{"n_head": 2, "norm_eps": 1e-06, "attn_scale": 0.177, "bias": "none", "extras": ["capped logits"], "init": "normal", "init_std_o": 0.0123, "init_std_down": 0.00708, "optimizer": "ademamix", "grad_clip": 1.0, "decay_fraction": 0.924, "train_tokens": 156800000}
Each number is 128 + 32 x the weight over its row's rms, rounded and kept within 0 to 255. Layers, rows and columns count from 0. Numbers have three digits each. The size before them is the row's rms in percent of the matrix's.

# up: layer 4 MLP up, 192x64, rms 0.11, rows 37-103, columns 0-63
# down: layer 4 MLP down (transposed), 192x64, rms 0.0929, rows 37-103, columns 0-63
# gate: layer 4 MLP gate, 192x64, rms 0.111, rows 38-103, columns 0-63
up37 091:131115137111157143109079184144105152153082171174089124070089156128173131135103108168164103157155155108137086155110188187112190124068115126145114208110142139138129147131093113136148075170160142
down37 089:121111171091102117169183164137189147136099103127087121176159118164147160124107109112139140156126191135148152100175112104178131194138134081094151110103113099154181071120181055107160151124147106
gate38 100:163136128129109106115102143116107166136131160086140177036088058185136156100086174136173138143136143110133122145134153168117139110087104124090130097076175058151121116079119099129163087187130122
up38 091:154090126088145124152115115129113116108155176172129165075144110138168115120219199182098140086042161146074149120087120082129126140142130174138106145148147114103153163085117135112159174148140106
down38 098:102177090153178142140161128115133173196153133126175107154129150130093176097053087118140152148149121125137109109203109172181136085129128129088120091129157091110086137146160127173119093083127189
gate39 103:154222145141131139068142153156127139147146152151120146113127163097103209146141096077120147120160175167074177161103112090139119130168066094149145161099140079135098152109077139118105129077145134
up39 113:096121176135110115119172082120111105108128108108057150118108107075151112146112134189167083139104082157133054169131133092151120171097137179145137169168115198136176097144092193098113122115120120
down39 107:114165170160123139060122132135089098127185120083119177172089118069157146150190078138150110136156124128108140117122160145117146127115175133069182136146166134119069142173071159104084133113071128
gate40 085:087149111120155145118116118097128111192082138154147125118151118052129141121159156147090170124136156130173127170116034091124110136112082126111154083125071128123134127073048123105143192123105082
up40 087:083120101159128120156154133161166117157143124104119119126155138119137053155107056164101076159143148076119155097173154163177119091156144148098127194167156089180098162135129148079132134171162181
down40 091:174150172148119141146125111074062150094135105121102150120099132176096147119180140096138150160144126155147182095081092141092148129094112099182113058093196139121134090168142120189128095137073153
gate41 100:159114162100119143181097162068135106151132062129086145119135138092097133095115191121089108083091131187152147161156138106152126136126133050145165117093138172116097129092153212112113143143160079
up41 106:117218119179141144138132164155187122185091123094124179110133152115068119144117057125147186108092142126129170119122090106169138093087111066130133177132138099127183139171112143112154117097107119
down41 101:182100112119133159062085116138098133109153111111181127125125125191172151078153096116137172131149100077111154118160102130109162145087134199128109156126164130155102164104116053127116068119152197
gate42 103:140159117137073145130118136142149129102127126120083059117071165128132078136098146178137207136120131147109136070085133133135104062125171142164115076130130078112151168178108102120092100043124120
up42 100:170128082087168127154080076138075106071150071124146159120152134152139135072107068137109083102154133179128111174074118147145148159109101098114115101135200168171120084132089142125121137085094128
down42 106:112133088129080135122146174099125145108141141115124124138134131150150192171181106157101193161123146113121183103138080108085127126109114148208131087155099139190070163186110099162073098138156159
gate43 108:127119127172117169118102105138136122157115147141138079148108134030114121058134104124135101145101078137147096213096170148102087147125124102146119083100134080162104103125112084048137150094171112
up43 101:105159126120143108162174159146133194145138149120100113149153148077120159108160064153043123134132172172126089142092084116098153151167100142074091146183130151105122148164139155120086181172103085
down43 106:147137148084140130093096123119126191134146116149143089078126161124103134088155170147205110161131121127084083156120098086157091119006136145148139105107123102151104098160170142104185141117123096
gate44 094:093155097151082121079054102150121137119200062092126176161147168110134154114149128109138129126156157093171147107126074133158129125155119099082114131131178151210151096119118196128086130144143153
up44 093:102082144116059043140156153138036158108118138132144138102103118100159089115164127180111197144149149087133131114105147156117104118156097057111159165096151075137165158086122136112136139138120105
down44 088:120175124131137117185111115136220067141141108111105142143150137131108166172134153123168102136125106120144150128125109148171149118103190194196135122201118143171077114113132131117105112168157206
gate45 099:103133093117118147162176108140102096113138097097115128153065208068152103160096146119113104100121064100119105168117149125086127149178140108094134153181120183147065122156122174194157104132161144
up45 104:128119141068140171146120155102136106061177116148142081194108130146118178146149101141104155147166131145083123093112155200111134088122153184186105126117127088065108159149167160132079077117143112
down45 097:171086082154100118140180109163068150185092069114161077134120113038123091154135133114106117117111140091172165171138135105072132124182107130111149129188110124163095101106093122139135086115153142
gate46 102:118137155146094157142148171114112166138174130070054142109186176124143126139169135140109123170168175167124112109159089086103101130158095069106122167150133105117126075084143192089079177129120103
up46 101:105084066106173132109144170155157126108123131154099143051118105165073185129073106137132071156123083145147159152120168166157161160118083154149113115131145182124216101109127151120127137135123173
down46 100:103078134142102137192168137111116077111161136103148160099141156137118115114181093092145122146107171109137092074140107053070110121109176089108080186136129035129144119130114095086159125111129105
gate47 097:076122155125138093122187154151131131122158110178057086083135121084121068141117076124117057154194143108123093098167184080125165107159149137140103128103102124155132187152129097173115128092136124
up47 106:124151191123129153132114130145106118141088103121158109133098112105122151035200177120118150144081086156134124153060134091140147156141158142098112132144095088124176111127152098178109121080215162
down47 111:122109111166122149150187160071129075127105085115114124121081122163101105097127098166146116178117131199093144062086141129144084146150096059083124138149089151100161131109076080157122107074145134
gate48 095:163162108163020088067095131125108109126084159100115172117158111103140114124154137082148133169110072120147068154119152112141120077089139114142126120106110150100124101115077180113106088173106078
up48 095:144070093060129083102076123101107112080154149151089095124116107133084123095138103122100122126146091178143096144116098155043163119135204153186106159155168079153119124169100140124137121169122118
down48 096:150179150203109125119114164137100157154101143126118148178123087100138127164133109082158163190098152122106116091135144089120117133089155113148101039056094173084157068096114142119134098111161113
gate49 092:121060138169153128160167118168136115164184107096168148144098174101132100135159113124114120139125145163177127075117091086141164106102104136118164238084100127147128154148125161197137101104165116
up49 081:138139120174168101160134185144120121158142167071082106150073100137071107100145158116070108159157090147139147145130098120109168114129116096147131074147146114113149073159083123208090193136128079
down49 084:163130121090101103126130043137143102101100148170189183129142148114135129160118108132193163098109195116107114154150156132111108153132138099149089155107180186153133162103114097051136063108154111
gate50 094:090088090118076084128131135084150101066092070152109142120151154135169151225141133145162158112124134146134134127114105096112104131137059155062188149129122153177175118119132112146169125125073132
up50 092:190143101142116119111178079165147208136146173151133130095131130190131147147086091105125177100137121133142152143142154145060142120139044154086155117077172097077127110164172121097138146152124133
down50 093:044137137094132094117130150051070066143120106136091162161102076107129122154165148151128111164167129120119120139132138128190111170062170094159149149135064132168090166127098088145144129140106121
gate51 094:157111102137094090144107117090116174100117131194111158183129157142134102104137149087136086109152127134073123100122164087140156212061191102156118165135146126081149152086101148166150140091131069
up51 090:103143146137131141134152212131163113129126129108116112126134149099104130225106109133147113145131156085187113100147156176105099137192127141132101100101170146164173104154186085132190142199124169
down51 085:124106105092088120056082073149096147132142152178148113133090082099127188117141100150137102128140133166094081142165102082129137117101169126152118175153157097159121199131114144145075150085069081
gate52 085:113120132163173110140117120075091130124138135050167158139141062131159117147076150128110118173107109079171146155095172148126104111128077040126087088106167139099102092115122136192143173162126135
up52 092:165138099126159160162100117125091113138057137106115124098095175122126117154103182210146169146093107152113145149155108133162153211113119085101158158175123184129055124138144078132128143159154100
down52 090:080112178082088104115118121112137146154172130114093138159130121133105127120123092074129122150165173126173111092129135104126087066112117171168153063061139072141213129130121177085106142097096158
gate53 102:170178136058097109127167098126060133107149158126117108084108114176149129091134144178126125172137089143139080106132142142094107114202136161068088123095157093165089167132144126114056097127135092
up53 126:084109179183161111106151167110104125089125162091209172165141164106081162121152136179079110122138152121181140152121139117124134130137129085113189088133142071119172156188134098137125103149086168
down53 119:173086190154123103129104193107126158081131150100147122142120149134095240106156154133089086137082143169141105142085150111110181089177105137084114152110127114139105164135151090104150105150095088
gate54 096:145069137121149099155153131143152086201166145180142083124094133124098081086177105104082060105136101110078134071187172128170153171156120157118182176116122159124142156118147110120140130138128155
up54 091:104121115053216105100151127068119137066147122120143088142145114195173124162120132102163098141148138053175162145113118144138081146107108112076113164164138150164144085113143103121117120151081107
down54 091:090188118218097124163111127178151167187131136094173171090148104114091126094144123165178153071117101142145110141156116111118128064158063176124123120166179127138126126138094168130121114125099104
gate55 103:153093139165107103098176114114122169079159171114141048110150157126115141120136078180083173139128136167152107137116115071133111106172127122121120061127141130173096125074215166145136165102113099
up55 096:100154152105132111068188139130117173166172099116134144117191143035157128127135168126131141147117123187126088121158089090098144144094086110137115168145137127142132188136158143103076106045112154
down55 089:180102109152131143138129096122077152046127125109108112136117090155151110090207082134093146149123120145165137092114134102187105101141110098150136103089092168132128116055148182153137204082106142
gate56 103:132108094126147042146136186121153113124188087123158113097109159036096149154118161143129170162188104158141158147132138116075155129140112077148183131127124141125159153134173113192150103119086111
up56 103:085082106106085097042082111093156155112116159093078110115127152178137106126116136084117120121095132105111107105111194101089088153131130099169082157087130110094139107146131194078180167146126154
down56 113:113147114144115124123147137163133127072141124127122172105141167171150198118125145127135073134210090163126048204120155174115125147141205171132105089118146134155137197095117135107147115118160127
gate57 098:120119114128165111095103157156023124101194135098148182123087099112091109114138105165082110145128148153151088177129120080118123151143175138148144164086183092149152184127127106159177075134116112
up57 105:104135125180134100101089203175109166109152108128150147086108163141152111099136149115156118112133129092154166151065099117094138086062158099112099083088180152151148198142143139151175117183092104
down57 105:122159099121085159171166126115150140195124157085103121079180130122151179135200168138140104146107106121106207110090142174139187126078128152159164106165085169104140140179129149131109143154099109
gate58 102:103140114152144191109103155064193132087108169151091126107095145078035152093119126091095129106116112191090140144133158094084145116143145127096141142157159078106123106149125086093182116170142130
up58 092:107104082112111075129138132114098128117172095102113210131125121155185127111064100161138106128199175145107092136201129082123136097134138160123126167115145142106138104184102181130119072113125189
down58 103:097104155144152100093147123135148122091103109106109120169103165131027115093150129083046098137107156110095190184130118116134148114132087129131094119104130084112085118107095148122127168201087172
gate59 098:093161161099121099153184051122093140113154164112091166153086150121118111088123111111127140151087169130094141175178109089155089145173110143114153123082107140092200176089135160069149111093158121
up59 106:149133158117170175167087170123077112135120114169135114108129138124100146135163140148168165140119124192113148114074113140081167136119093138150104187029146156117085095149145122175078135146144056
down59 097:077146145081144095115207092155147148109124090096122143126107149151150118098152113135139113120062130167090110175183115063125101101162108162105135111102062110089168178092065119094137090121151145
gate60 101:173139144127085103124118130101167157201184130130057086104147095087129129101105108156117157181173038183163096115163158108119126119165157121127111102098129097164152100118090076127126108136149165
up60 110:111080166113114126103156144172118132100086151104142051082184107169106103146185175068139110165121095093116075118114112088141203165125169104140149088118166109133119116112125143109106134187172120
down60 115:161092113114110139158151153121156166102110093081141108102120122164119135112172150108108230109131099102093077152117104102081166153113140129109206108060104137141158143152139093126097145046161138
gate61 106:158136224148108127092115118108094093126119207168072091134147151118167129180134118140102065163125111180076133117142164152146130119107166123113162150095119063112103167140134081099093094154144137
up61 129:134140070191125143127110130114072146162154158150119121141027092103144173111115125161067130136079109148120140078067150162161089124158150070152145176125143105201141103115140126110152116137146137
down61 130:137117117173126142157088173140065168137089145154143163151065105124124116135143094121163134082104115136143153134047171090138096138185156134156116105147190103186123178143136072114149191157148143
gate62 099:117139171128091102132131142102149164116172130134129127138148104114146210120138134090123156130050060124096105146094136153123142138119161058070156197113147155122148121088070136169061162140115169
up62 086:165120107184116120140122170165104086194129123117114100155118118145143084125076097151143123137143182154173136096155103123150168117082040164145134041094103127103169182141147138094133130101083138
down62 089:081107167110151112113059099126158127092123073098147120126128092125124156131123164106111113119084096108056094118126124154076091138198184127114153167135180112171121095101076109173153103195147151
gate63 102:115144119065086142167168140126137123065082128114090139152126158111114146168091154126081162091155118081136168130202129123095065161071156141093142140109171117103143107109154110118097120096039125
up63 097:143092137087122166103071153188137103111065125101113109153095111129125101132093152130108106157128193107176125168159110090136113025156146160132146108056169095129126171077130125143095127163123142
down63 102:107144118166129068173156114123123160087149086157127012146114118130162133133178154088084114143093093141109164133148151135113095162077121114130135133105155162179129165176153143142165143068080147
gate64 114:152154109090172097105111187157142105103106100105121075118150170137115101134139100136115159100116141140144111171088168046074070154105102131069127187103112131085107158213148128116153105133126166
up64 103:129115167195161120114111141124096119133101083148122123133176084110087078118143152137156095140175074098084152103211092149137095123144138107096126137183083130088090085147145195088088128095096139
down64 106:179124114107145127139134115123179108154175078164113146111090139127134150075144070156109195133160102086185155182160131157104089072153130142105140201111137113113146185099136129174183126134084107
gate65 096:119111111103191179098110131092166163104172101199052074130118188096153082088171143131142128135091113159113161149144158109149149114093137180169132110153126133097057151121153137151124094146143095
up65 101:142134197140070145155169117157151114137141168139142128144147139139151135206113127139103101058113104176075123127142064130111129157143091168154180124137103127113127085161135067110091056070115113
down65 099:145120125058158128087105117157142196098145107151062117157092178108132144088156180190121158121129121152098106143102134063108094118080126166168085137132092158136069164116125138155145135141193108
gate66 093:163119141105156134099150101171164105125164165101148193116183127118091144083141096138117139120156070182092107125144083155061171157112146108117095132083155162071161059100140090170135088133128108
up66 100:200124189125076143159157127126091187135153111156102093170087098099132120084148131094125104138078137154082139105139146104137103110137132106171170169146174099161083195148115141154073080081122122
down66 105:194024127128128162151136114160112078200138147077171143143152106121112104052121131132160106137157116175101122098129061147083114164120112118105100152086124119141120106179132120158121103089109143
gate67 105:190156099127176159120097137057102123127118119111113075103110122115118122172199186148127104185156141110145159122158172140145106086175146155180137076105124170084116123135074089126091103087138094
up67 101:139111143154116181109117110091172086114101149130149079116161127124115156164114151120081141120136069104067113096178178140140139090096060103185148139132141154124173088152106106169108080039119118
down67 101:063104114153122081187079115098114164159085113119169172089166158059081143141117186159118123130142141140206073169127190097133156172127129144100123086092144132137124113139107117131166125122158122
gate68 099:130153152097124223129167076127119132166207163126158088091116123113072119125101151113124156138123140128155141109134152120110153143144164147164165118151153074064082105123170124168102102050111094
up68 106:099126050118145069080108133180098135131115114081138148128084134061124142110098049121114113112134098117146144190071112150118138167104085128097133124148132121088160142166065150131089109171090163
down68 114:159144094162123120108129113158111142146124175130080137111094118147146105090157162172165128065155106150213198178131095123084150137174048101161090136164188111087123151130137148132093127123122106
gate69 093:140112106132181095115132089058103101159117139122160104060165133072114123079176155162093144150205097139082157149123084085145150077131159089158135098097156106104186107151148148107092111121133135
up69 096:145145166099107169164169074138153128111121120163104112177137144158072182149086110077070142116076140148122110107082146142083106134146121153144090158145120124209095139163145068172121063134119104
down69 102:111159100103162114103152110057122109141151161106183098108172128114188120083173113154110139187192090177070108131140067095109133091140136122124165103112166122138145136175143172083104116071132129
gate70 109:181090154145120149114109113085139167161126155160147058080135162049109113073151123121137142137145160126125116197093115122075137129161163172103148119104137133168125101150083102150165083149062080
up70 099:175084177080110083140128145169119124095128119083059131092114146138146065126072136111174105165134116179102112149129123144149160155112115190177120166095139132078124192135187120174120151107099116
down70 101:208121194200103128149102131117100158154151108151107081109134169044106141097154125139138139114155172130110172108110205145114110143160072133140134161143120166165129118097169160100164084135131141
gate71 114:149155158103168131137142097086156132154109160166091156182121202147081128133147142112080061100109179141131041142151114098115130151145133129126150139064146105195084144122143139183154153157159128
up71 104:156035185142093132158158115105122121192153149134135040107131155112124198116142082076154106107115140101153154100155136151087144111131114081132099156088125080100130123141101079143130113147072123
down71 099:112155160097176124141092143086132184127130147130100174142129167134135183135164163073068110130115138151090072170118129119075122143145157138179085121085107110166090152184136122212164170115139114
gate72 099:156101089068074136104118113124124142122108075128123124117103136125089149163137183129074159115142158151201109147130126084088190143067140145100100113095152148167169171138181160153203131159153137
up72 093:121076153151168126148124151153187104154089197154155167181157199125048115124125115117082086084097094108136103100183067110139142129123133108100138135142156124157122163100175141097098094128116159
down72 096:105161066107146126148131089088089140116149121097101128076100124138171101114114170114133140143204130212105113204103167186113139128124123160140076166115102169135151083137092138160150137187108117
gate73 100:171112130141081104089149092150133046134175129137125133128124103152108120114163143121116122090129167136119141116121098095164104184132211127139083093183111150108142060060090179096182122139143091
up73 099:140113138127135126100191112119157161094162120000143185086123121179140142081130156123150121130159133141134125144126120203156146157052121083109122115134134140103168150122112160095121129082161147
down73 096:103198192099142066200092147134134123102097158202116075176140148091124143150177144140108125134070120088139134036134104133120094101134153131131119136154186136155135110131165114150141120147119128
gate74 103:160145091061144153074063106158122105139186137134108119061107105159080147167096111091124130111094119113099060121104171143108121180155147115156174113159112138105074167137148159160112086132178109
up74 109:158197102122151105141122103105152097151146085171164096150136116118104099121158117147114199085150144083127119190144192097079144137094116103122137112168099179150140087122113137200138194161131173
down74 109:154130133115163086137142117126152074140171062181184135140083140109158187085142090104104137125138077080213138147139137138153199121105092153077125095115090105148120104152113118130148171106123172
gate75 101:128116213105131140165140118112173147151119169124111080121148155184138150122145143146097123081101129118097124137159151124091090151180144102152178144091091067084159188123145130131038092139083099
up75 100:206093166102103119164103114093116165157140156119133152129179101138157168095179149144092136122199129159070147124129141095151102128154110141150155090110099087125164138135169172132095202093092070
down75 106:154115131136135107132100096119114084092139101066143194107154075087164074166158123148149117106173141112158075149166156119195151091078107156125041105120130155116106131139130124186151173093126117
gate76 099:149092189089130170099140119079117144153101156098142114071112155109138019148116137132123178081163165135164135156106155114143117044132081112136092135173148118142127173127123106105143128095169093
up76 098:127135218132161138174138094121162215141126070116121079074088092133129112098104115140062141166109150111105159084120118153151118105126107116173119127147136106120084165145166153055138143126157088
down76 093:127089057142144101131149094119081071121128122165136145205099160130123175148153128093110109105143090139118148085093076141192105123101129141099111119093139183122140061108048121162119086155102135
gate77 102:100144167172095117164107079081128111147092112146085105211158144076110121160158129130140100110089119118144088201128152160108103172147126138169151104139072084164124172125151083121123121055162130
up77 102:074152151091121159141151083101110105152130128075122124093117173143137110078131173143213096083095120130133171067202132127114134129137145105177139089145102167143115121162117222161106120126116125
down77 109:152094140174104099130153177187088159072146171136090138178149058125135121191146137100095143089136179061110083086132145145156085122160122144126142172118089116105168126097158147095117129168099106
gate78 106:177109105140184093117132144158087178079158101084164190184148146133143180092157090127131114173096126128125086136096100087116136156124129132085144100162189110144120153089155152185119158074114084
up78 097:150063136105152118169125139067169133127097182144099076145180147136104072169117152156113147080101151134146127164116109181187187141104133186120150094135114100170139136139127066162178119150153104
down78 097:105156109155091125043100066148112101175118096070132176103112133158123129099112106087155107130180112159157162124115102170108134100109121096119096132118158121137137132165111195117043165095075156
gate79 093:118116070144095107127176167123108086131136168112179126124069076100127094117124059094145132148179098124151137163097119132182153095158035160168115123114101118081167098147133132181141172137136137
up79 091:157154122034168108138145082137126113092122117130123108196146140096171074165182190121109117134114184109194139140134121142133118115097141101117092165200142153079148137113160149133113141116182092
down79 092:113104073189107152137141142096126153115125102106140145083111097099087152103087114095175081114129045155050119125117108122132137116170061176149165124090132111190127190124154106145126150166111148
gate80 093:161103115102131078107119106050162136145130091172108071114113182089108152085144135123088177116170147130116096106067149110156088091085131126074121154167112136036108149138129108119083093130117127
up80 089:107135140143118165091134145191126246098144130120128065143116153095145136122093124139096120138108059129171124143157147106077103159138171145157104101107113079153083143140190136096089089107122164
down80 092:216124133099122136099127125106160147158123226110140066127123131154126155158163119169100152095106169093118116173117088155149106100080136153084083127168097117067140172134135069121103090117112119
gate81 102:122115161154153101118163150159112108111074099100116133119145114179198183169150177116111153122099155078108120208119160191150113106143117122082114163092127120063164124130107143143072171114165089
up81 098:141102057141132101140122190128088112083148071059110174132101132159152109089160089098128123133078136085096125078111148173123138135153138098215122137083101126137154151095123127098058149156129137
down81 105:102176118144148164164166074121157143186080174165131069163159125106088115161081178110129142129151108188162120160124142050130122150111114199102139156169133101151102114136148125122171086160110142
gate82 085:143126164151152136111124137085120171158171117086096097125123125132124081154139132142127129088145173211163142221032124135090155142095134118154138119152152097130082117147128141150061145100113073
up82 093:079131128132111161138119195072151147138091090126144113162084103078093129146135134138160130122199169130175144180118090082149132114092112169126145131172116155182124106124078180096104180079146080
down82 094:095106060116111134137101151148134069133110129214121121149109149130117141109151071204087095099132140044095104099195096149161131116090116147148167121092133196113146149130142157105134130148100138
gate83 109:158201126090132125129137180152130081145171141099133145114077129143144103153199145077070123085150126129112141157127145061097116187146121132143146158173133127139108164114223105095166126162151142
up83 099:136129115154122136084058102124161143159185085135126202120117105133138110076093029166115181139107152122112131102127129139141147090117116071136159126106129098177205066150109108142118140112150120
down83 097:137144149097084111199113141085149118112165133104180117103121180086177195120142150115127126094142136141124051176108121093082128141124132150184087122121112076155121139195134156160126080137152071
gate84 099:152083180144074171115148146136149122112092109186099160087147151079158189053118187097147091134142113092163116150148156145128135101085091096103117066125110059118109117140157164107162119145123148
up84 095:089079123121151154141161075065171121102105093124111128121137117171127123116036156179117071115142174143125118189136116143109068149069171138174113106150103150157108116159059134125103107129132100
down84 091:167163181135118158130114164219110096110140118095141166115160109122139148127183112099118142099104079086158156073125123118144186162166174141149160135132179080122159122150180132156137203091129106
gate85 093:153116201125135134153190094159114154098123129152073180114047111141151149120168128099083126145106117092104137172112139145110136138156168091135159080168189147136112182121111128163082066111177123
up85 109:166162112117166134122063130084114151148129166122156163135154149098108075112129107147181126124107125145092139121114162097110045119116162101148123159070127092071126068171125161158133074210101137
down85 118:175073136133135085090082108157153151140126155144130184083106110125107154101205124120102143185091135139102166139116213130102115136165133101127165084134155109111122108129083126180118087207161133
gate86 109:127157119070133137101155111124121111121111092100105146148148108072162117119120159189115066145138113152184134112178120188131083135179158110114069116181114091126138195169119064130070107117163097
up86 098:160157119129132132153151090126169154166080108125174108197110139117139152190126153181116117135135062150131131086090069118146132049177161176138135126178110108118161080110145134115061120148169135
down86 103:133127096186160057132135149143071112131140171136090155116095106141105140147148066097180155100092154105078095115114151135091109170110176116121145088115077118140121064086095196176158152141125148
gate87 088:100110148101161104104131097157102137038104104106150115160117202088134163081178176082119127112135100118156176138111119134128081130112075166086148077115052151128170099115134126149153142159099157
up87 087:062150117107090079099120120097143135119153157123144165099140106159141117063118059131172121099087182137182144162130154145068199179095109104166119140154129168151137121138077162095132183117127125
down87 089:190094186150091119162129089158117110145096098160113127116093098101110090204117178142133126141170079106125068127136114151194078113156159186117167141100134077067129150103125135156160118100121119
gate88 104:119126212130126107115206148164099198094158085146112211122126116129096110199103118162145097127113128175086095147208134116099144089131083150128101123078116108109136106112128129146130121140133144
up88 109:079130118116112145149059112020107135127129166141118112116153124154114160135129201148093100186083101100166154130131064125076113150112192133117132142146142133114117139103138149105102115177170070
down88 102:134141099089144092118177149188128097090112116139104124109116136163105136208163086140174143137149152170101099202227146106115134076171073135141134097098155136112119110078100152139107126102128140
gate89 108:128098100130132096129131080174106139167103178195148160127138147123161181105127129138144110173082132156106048129172178151112144143115165087117091108182167115108105164199145123118106159060145121
up89 104:112117155104120131121157100141135199155130048100131125128200141104159137131114168133104092087153078133131174187163094124169102125128089074141148061088086080119123130081117124151106173175145126
down89 091:142166203124086103126100182075136092101172139100139087156114068149125145119138143140107160131127120197105098163081042145124154073144123124113148128082100100105177085139132101132129111135095079
gate90 095:226113111088113135096131167127139119166079102114119145147098113101148152111142045107169120156113120189100164123144126175087126160093120108158153136158159103101129067124089054114101108171131153
up90 103:115111084121117117157076157091157162103107117155093097094104102115159143089139153089136078133115133197140192169154128184146110091099082087158103155158188164207142158157126141081139135125134154
down90 093:067121145178100125129101095151059109138184147102150133148130122142161091126071147172083135127103137082097135156115088145161154123213122134107139126117152139143209140174099164177113163082151105
gate91 089:115135130136146106132118134119148084070106133124165161122137123123129100174118167054114111127127139080038146156123129126165107076101084076044126086153146180143179107135112073149175120147141096
up91 092:079151113122141078205174126115105091066102124110135108163122128143175099158088135112115090145146206188084126135099142143138116146235153104147140152119146159100093140123145107152121092145113101
down91 087:146093149138140180081074119144138108137160169128145138098153152126074108132146151134146196155098073060157165146162147112123162061057090157066114100122123120133193105111152101087132143141122142
gate92 106:130096132141210065088082131166161125111144208103058102117058115088112114136142105125109164093098132153122141128159125127101126144101103148083115098167175083143140094137099141107162119086087091
up92 094:087135115155181167131088141145129046097113142148169090159116165180149096104155128130162100177100113116185116115085057078185141116118128098080162102119101120092140102114110096122186090132145113
down92 096:156114132097154167124178132076093191100132140143109159152179112138101187133130094116095133138122152121088115208191191110125129153171161135154093175106141177153152112077140122092091165132174136
gate93 095:110184133077163140158195156144143020118067094079095139181149133119108124127110207078112106100097160097147112132161137159115143126138119124124138127148085083136076117133136146122120140093111096
up93 090:144131077099111179114166151155114126085121164140176137087078108129145141159087102129055104113105156091111131078110167148076144131071139098143119139136121156132072095095090167166067103134053123
down93 091:094109120075131124127084125123140145132111085146094089153150189126069152063172170093163164142150057131150163137107121113195140125174098165110095159138116124093198107148136093104174136139152089
gate94 111:186096146142171126058134118131115086124122148176142112151097140131133114113075102112162082186112065149126118137124089184144131140142113092125111133102094159094201152214112116168114075112098104
up94 112:124155117134108170129150078146152076110106084110158192139098122173131111133085106096134111107150083138040197060143113123117173098138090130155134142126119120122152123199174084177143160108150137
down94 114:136121132104172138171082092158146110138137107142120174101187108080147077152103087174097127122152194123149168110110150128144145086131157131134149110177209133111083085073133198143110139150158170
gate95 110:115125115176083125069170104136076122142178172142110167135160129150164175136129096119105096162125149130153051131144123105154200099084114129127108128128164103086175114194195107165124112176120119
up95 093:144122169115138116117141094107130125119134089122131133088144106183116079100138154232160142136095134078191152104092159125122105044113075122122146160079155113154104112119130187069131162101101109
down95 095:110165140134113154133138189129113125151185186145134129179093115090128126157108141121080122116166137180060109131117144113084209148088139142141061141125128144114110127106183077193133150155137191
gate96 093:111136145111134082126207176098191091127148109121141088091104177149110137087139109098103099143108073135132156143146200139071141067149153093135174155110181125124175125124162078140084109160131137
up96 127:160102118076163183169127093178087106087124126187083155130152126103148180074157120169169119131116145090093111109125113118113073212156140151130139178162126089167104079119118132130131073115131151
down96 116:129072120092152128137139124173117078097109077168087155088135143104089151099178118135134059133112155090095175116118144122113067153149119111150169121120166079132138070126119078194109058135102159
gate97 085:137134182147108144097159166124136152193139144165106157116135083119171098156116137153113112202128059117146104104151148159114165127161120122161105120180127109061105129147220061140109093137170135
up97 096:135095103114107109096074095153128144146128177139222144166099121155154128221113155149111049104141123114133092099142141120177154111118174111113078082130103145162140175088108106122130092157159134
down97 090:134120123187107117125161078123199152109152132122169132111165190118096218150154077192138106139144158093099130137115102136134115085132143119119131115149137136154099109085028159145166110124140085
gate98 101:172086132082108166149109133100133087075165106162080130174080127141106123045114103131168109131058102135153140154134081079127095118164122113117076114109112094105101111154169101088093067129103103
up98 111:157105100114122147114118187138132124101129129127120097161116131104130108103090021132098196116130194152184153170091033100116122093175153097162112145164140126122131115160141095115134080144113126
down98 111:153078124070083091108114167162075132112114127088189117090124157100170066129147112096082101142083151137116143091110106125184157146127193115140112145101081151130145166170158147136202147112096110
gate99 091:075134162169146075075120120130096132135110171151145094104117148125083124075140083126128201162147133145067095162108105124155183159079169122180121099143165130178159166144096131125097187134097158
up99 094:204101161138098187150084124127160067117149122094088140157088166128143170157123165115141145093112069111144155145153124114126113199141084134110130127115145140069173100177130126131117042091103144
down99 088:119132138143136130142125133144137126167122137141189118080159185146108146111117075163105148085132082176064041153089105123175179133114155184141098090127169082167112135180134072125156124163110124
gate100 091:118098078049135132134085192165180109111112109189074153118121148116164080142119104112125131079090132118129166159063113107150121163159075151178124144116124129142174197134129119111107112115185135
up100 088:117075151110141115108090130187140132153093112109102108142121065108121090141155106131183131176120121131086111170069057150186144186101154118163103134165147086085125128208089136113173139141145119
down100 087:165160146108092128144172112052137147111148102150095112138125172148131116106145146117069179121167153137163082060230142118157137077126097132115158081145169127112097091096150098149128122112078111
gate101 095:133121135088137152076144130119092067112175144195078114123097137133155156096120168167062173104086108139135072126072138097092081165134112154095095188117148098086138136088123108128093090139148170
up101 122:172126139069101123152142141062083066068107158058108093154105123176175146195096137185148126121144151172186112116101129122126184135119131080145148155101132107122113142155150172098158143137128123
down101 116:151114126091124110115126181048108112087109162086105107154092102187177078214128137194129162141141174156155133095163144174087135157147080118106169144108121131115120119126120122166188113129145144
gate102 108:112122078149071065081153107111107077151113142153093111097165182085157114137146163139096140082145086131108138179177140122156128138109133188148049155177120155097118149162126176152082130145119160
up102 095:094112164150102104083106101104132102154141127101137089135084122145165149136131171150107147107165046134220122161101155172153165150179126217147105133144144150089125079161087157121126154121164134
down102 079:111183154101116176154089133179107189146116100153113120118124182150121125122157130165139150135091161144083103125173088094156155113104115081085070111091090083165093121164158074076173113140098086
gate103 098:144147124148171146144118132140106033123137101195135143141117082128132068090195109132090174103145066101098063094154076107138122116117176155086112097122114128122132167142158082085107122154104123
up103 103:173157118182129157067094131061174184103142174139070133158142065133146135168128114097066129102136158102100142155170170089105128068148091136141137109170112137111174090132133158136140114136156170
down103 097:069088223132113169086112136161144135125150137133184102142162171143108165162109157115114142124078155205126096109124125088130110142148118090147088174059111100126088162154111110133174144083125110